config.toml
n_layer = 18
d_model = 128
n_head = 2
n_kv_head = 1
head_dim = 64
d_mlp = 256
vocab_size = 3091
activation = "swiglu"
norm = "rmsnorm"
norm_place = "pre"
norm_eps = 1e-05
positions = "rope"
rope_base = 10000.0
rope_fraction = 1.0
qk_norm = true
attn_scale = 0.125
bias = "none"
tie_embeddings = false
parallel_block = false
init = "normal"
init_std_qkv = 0.027
init_std_o = 0.0
init_std_up = 0.027
init_std_down = 0.0
optimizer = "adamw"
lr = 0.00435
beta1 = 0.9
beta2 = 0.98
weight_decay = 0.028
lr_head = 0.00819
grad_clip = 2.0
warmup_steps = 404
schedule = "cos"
final_lr_fraction = 0.0
batch_tokens = 32768
seq_len = 512
doc_mask = true
train_tokens = 162700000
steps = 4966
dataset = "wikipedia_en"
Each number is 128 + 32 x the weight over its row's rms, rounded and kept within 0 to 255. Layers, rows and columns count from 0. The size above them is the row's rms in percent of the matrix's.

# layer 11 attention query, 128x128, rms 0.165, rows 0-6,64-70, columns 0-63
size [ 84  80  87  71  97 115  90 172 111 112 112 168 185 123]
[[127 119 149  83 119 110 127 112  98 118 114 125 161  62 140 206 147 160 213 101  93 175 140 166  97 109  95 112 150  99  75 159 128 162 167 139  78 158 102 136 129 141 188  37 153 140 118 149 130 118 110 150 122 158 167 191 104 128 189 100 122 104 137 143]
 [119  86  82 138 180 114 170 150 133 191 156 144 105 108 160 119 100 202 153 147 110 135 125 121  54  89 112 164 151 135 202 121 103  72  87 158 144  75 182 124 131  92 102  76  76 155 129 116  68 165 113 169 154 144 123  75 110 133 107 125 150 145  54 111]
 [123  99 209  91 125 156 107 110 137  57 164 130 131 120  83 162 155 116 106 126 135 111 141 104 175 155  85  81 147 118  93 113 102 144 125 134  97 161 160 154 149 179 108 130 125 129 129 123 138 155 101 134  98  98 133  81  87 136 206 121 145 141 123 168]
 [ 74  61 157 129 129 122 209 135 140 182 123 156 124  93 129 167 178 172 123 160 118 129 121 147  98 125  95 136 167 120 166 172 109 137 125 156 107 138 172 180 163 130  93 118  69  87 155 154 112 153 134 134 178 156 126 130 104  99 151 127 179 136  86  99]
 [ 91 105  81 137 119 141 223 146 133 120 105 108 151 136 118 129 159  96 112 157  77 117 155 118 100 168 125 143 125 184 193  99  63 117  89 187 107  93 166  78 143 132 155 100 115 114 153 104 112  83 125 168 155 154 137 134 138 134 142 140 173  97 106 138]
 [183 177  55 120  83 127 121 112  77 168  93 101 173 128 118 124 137  96 135 172 146 107 123 102 111  70 105 141 114 172  98 144 144 105 121 170  90 140  77 128 100 142 130 130 179 140 127 124 136 143 194 113 137 158 108 193  94 149 123 138  84  68 103 117]
 [ 75  85  91 151 194 148 155 174 172  83 152 133 116 158 110 158 101 169 110 119 129 168 112  98 129 176 102 141 152 100 153 131 122 145  67 142 121 108 186 129 131  83 121 167  84  95 166 104  83 129 106 124 150 112 105  65 107  77 109 152 169 121  33 146]
 [163 147 114  93  85 109 149 167  83 144 144  82 162 139  99 119 130  94 200  96 139 114  92 156  82 127 135 142 111 200  93 120 123  99  89 180  97 141  79 108  90 166 123  88 184 173 117 136  89 122 100 125 155 178 142 166 118 168 135  80 130  66 152 139]
 [121 134 138 139 170  78 154  92 162 154 104 148 134 146 114  97 101  92  71  85 146 139 139 134 119 100 140 112 133 136 120 114  50 156 102 119 154 149 184 169 139  51 120  94 123 149 113 112 147 129  67 105  50 113 120 127 111 102 143 113 134 146 107  50]
 [211 147 138  99 131  90 175 131 119 204 147  95 153 136 101 113 137 104 118 156 122  71 168 173 113 144 169 187 170 169 122 120 126  52  96 131 136 133 132  88  84 134 153 133 111 176 122 104 116 163 143 166  91 131 117  81 155  92 181 147 144 115 158  80]
 [151 152 140 135 141 139 168 140 108 128 109  97  90 177  88  37  91 146  95 125 164 116 119  96 133 101 151  92 108 151 107 129  53 120 136 116 147  76  95 176 131  58 100 104  96 135  86 109 143 129  57  97  27 101 101 175 133  83 114 123 140 145 103  79]
 [114 133 123 110 140  82 134 119  87 101 144  51 105 118 131  96 140  98 168  90 111 117 161 121 105 119 130 103 101 154 108 109  91 118  83 175 121 145  55 118  94 147  98 125 159 162  97 163  98 127  82 155 150 193 135 207 149 131  67 122 136  99 130 106]
 [112 116 145 148 128 178  70 147 123 108 119 178 127 116 123 137 103 187 110 127 134 145  96 105 174 167 108 149  98  86 123 149 167 110 189  94 135  66 137 134 155  87 140 168  82  86 172 120 179 165 160 107 124  85 108  70 125 121 103 130 146 168 148 140]
 [100 157 136 164 127  93 164 171  90 166 120 108 180 100 132  71 125 148 134 128 106 146  78 126 128 181 145 111 127 105 190 133 101  96 183 126 206  57 170 129 160 106 158  55 115  90 142 131 179 105 109 130  79 133 126  93  90 143 116 161 125 103 129  99]]
# layer 11 attention key, 64x128, rms 0.153, rows 0-6, columns 0-63
size [ 90  83 104  97  92  96  92]
[[ 67  99 137 139 189 126  99 115  68 157 160 114 134 122 163 137 112 180 153 138 129 138 149 126  75 202 176 106 100 201 106 132  99 159 136 120 153 125 134 174 118 147 117  94 127 101 110 187 158  90  84 178  84 124  86 116 140 151 115 198 121 177  89 106]
 [156 171 141  71  91 120 131  92 110 127 143 198 122 148 116 109 175 107 107 110 169 101  91  84 164  59 167 124 140  93 151 163 150  73  89  77  58 114 130 101 173  83  78 110  97 142 108  72 138 143 170  94 145 132 166  92 104 105 115 136 181  79 104 150]
 [ 93  84 125 109 190 137 141 149 101 149 106 111 156  91 108 166  84 176 139 139 132 144  97 169 108 197 116 128 110 128 135 110 158 176 100 187 168 175 159 199  53 159 151 166 144  97 134 167 114  87  94 162 117 127 134 107 117 109 154 104 113 140  73 112]
 [123 186 152  41 102 119 107  85 101 144  81 173 186 121 113 114 142  77 128 160 161 121 133  88 164  88 137 160 157  90 114 140 182  76 124  76 120  88 125 123 176  96 138 103 107 135 100  58 139 173 161  99 148 122 163  79 124  94 108 132 135 120 135 149]
 [170 166 131  83 139  87 155 141  63 106 113 152 189 166 126 125 122  90  81  93 218 128  83 170 161 108  95 148 181 133 100  88 137  85 169 131 125 155 136 193 136 114 108 158  82 176 115 118 104 162 147 101 132  99 133  63  98  94 126 124 109 102 139 183]
 [179 154 107 156  97 140  69  99 124 111 150 145 114 119 164  88 137 149 142 173  61 106 208  74  95  93 206 107 129 148 122 180  82 110 104  69 156  85  82  39 144 117 179 129 152 143 156 110 167 122 124 132 126 123  28 160 155 138 156 201 111 152 111 122]
 [163 144 158  54  97  92 117 124  93 108  53 129 176 133  82  70 118  77 102 117 181 161 119 130 163  98 150 173 177  76 130 169 158  91  78 122 112  95 162 118 129 132 104 100 101 117 115  85 142 175 162  89 186 106 161  83 110  83 181  70 154 117 154 153]]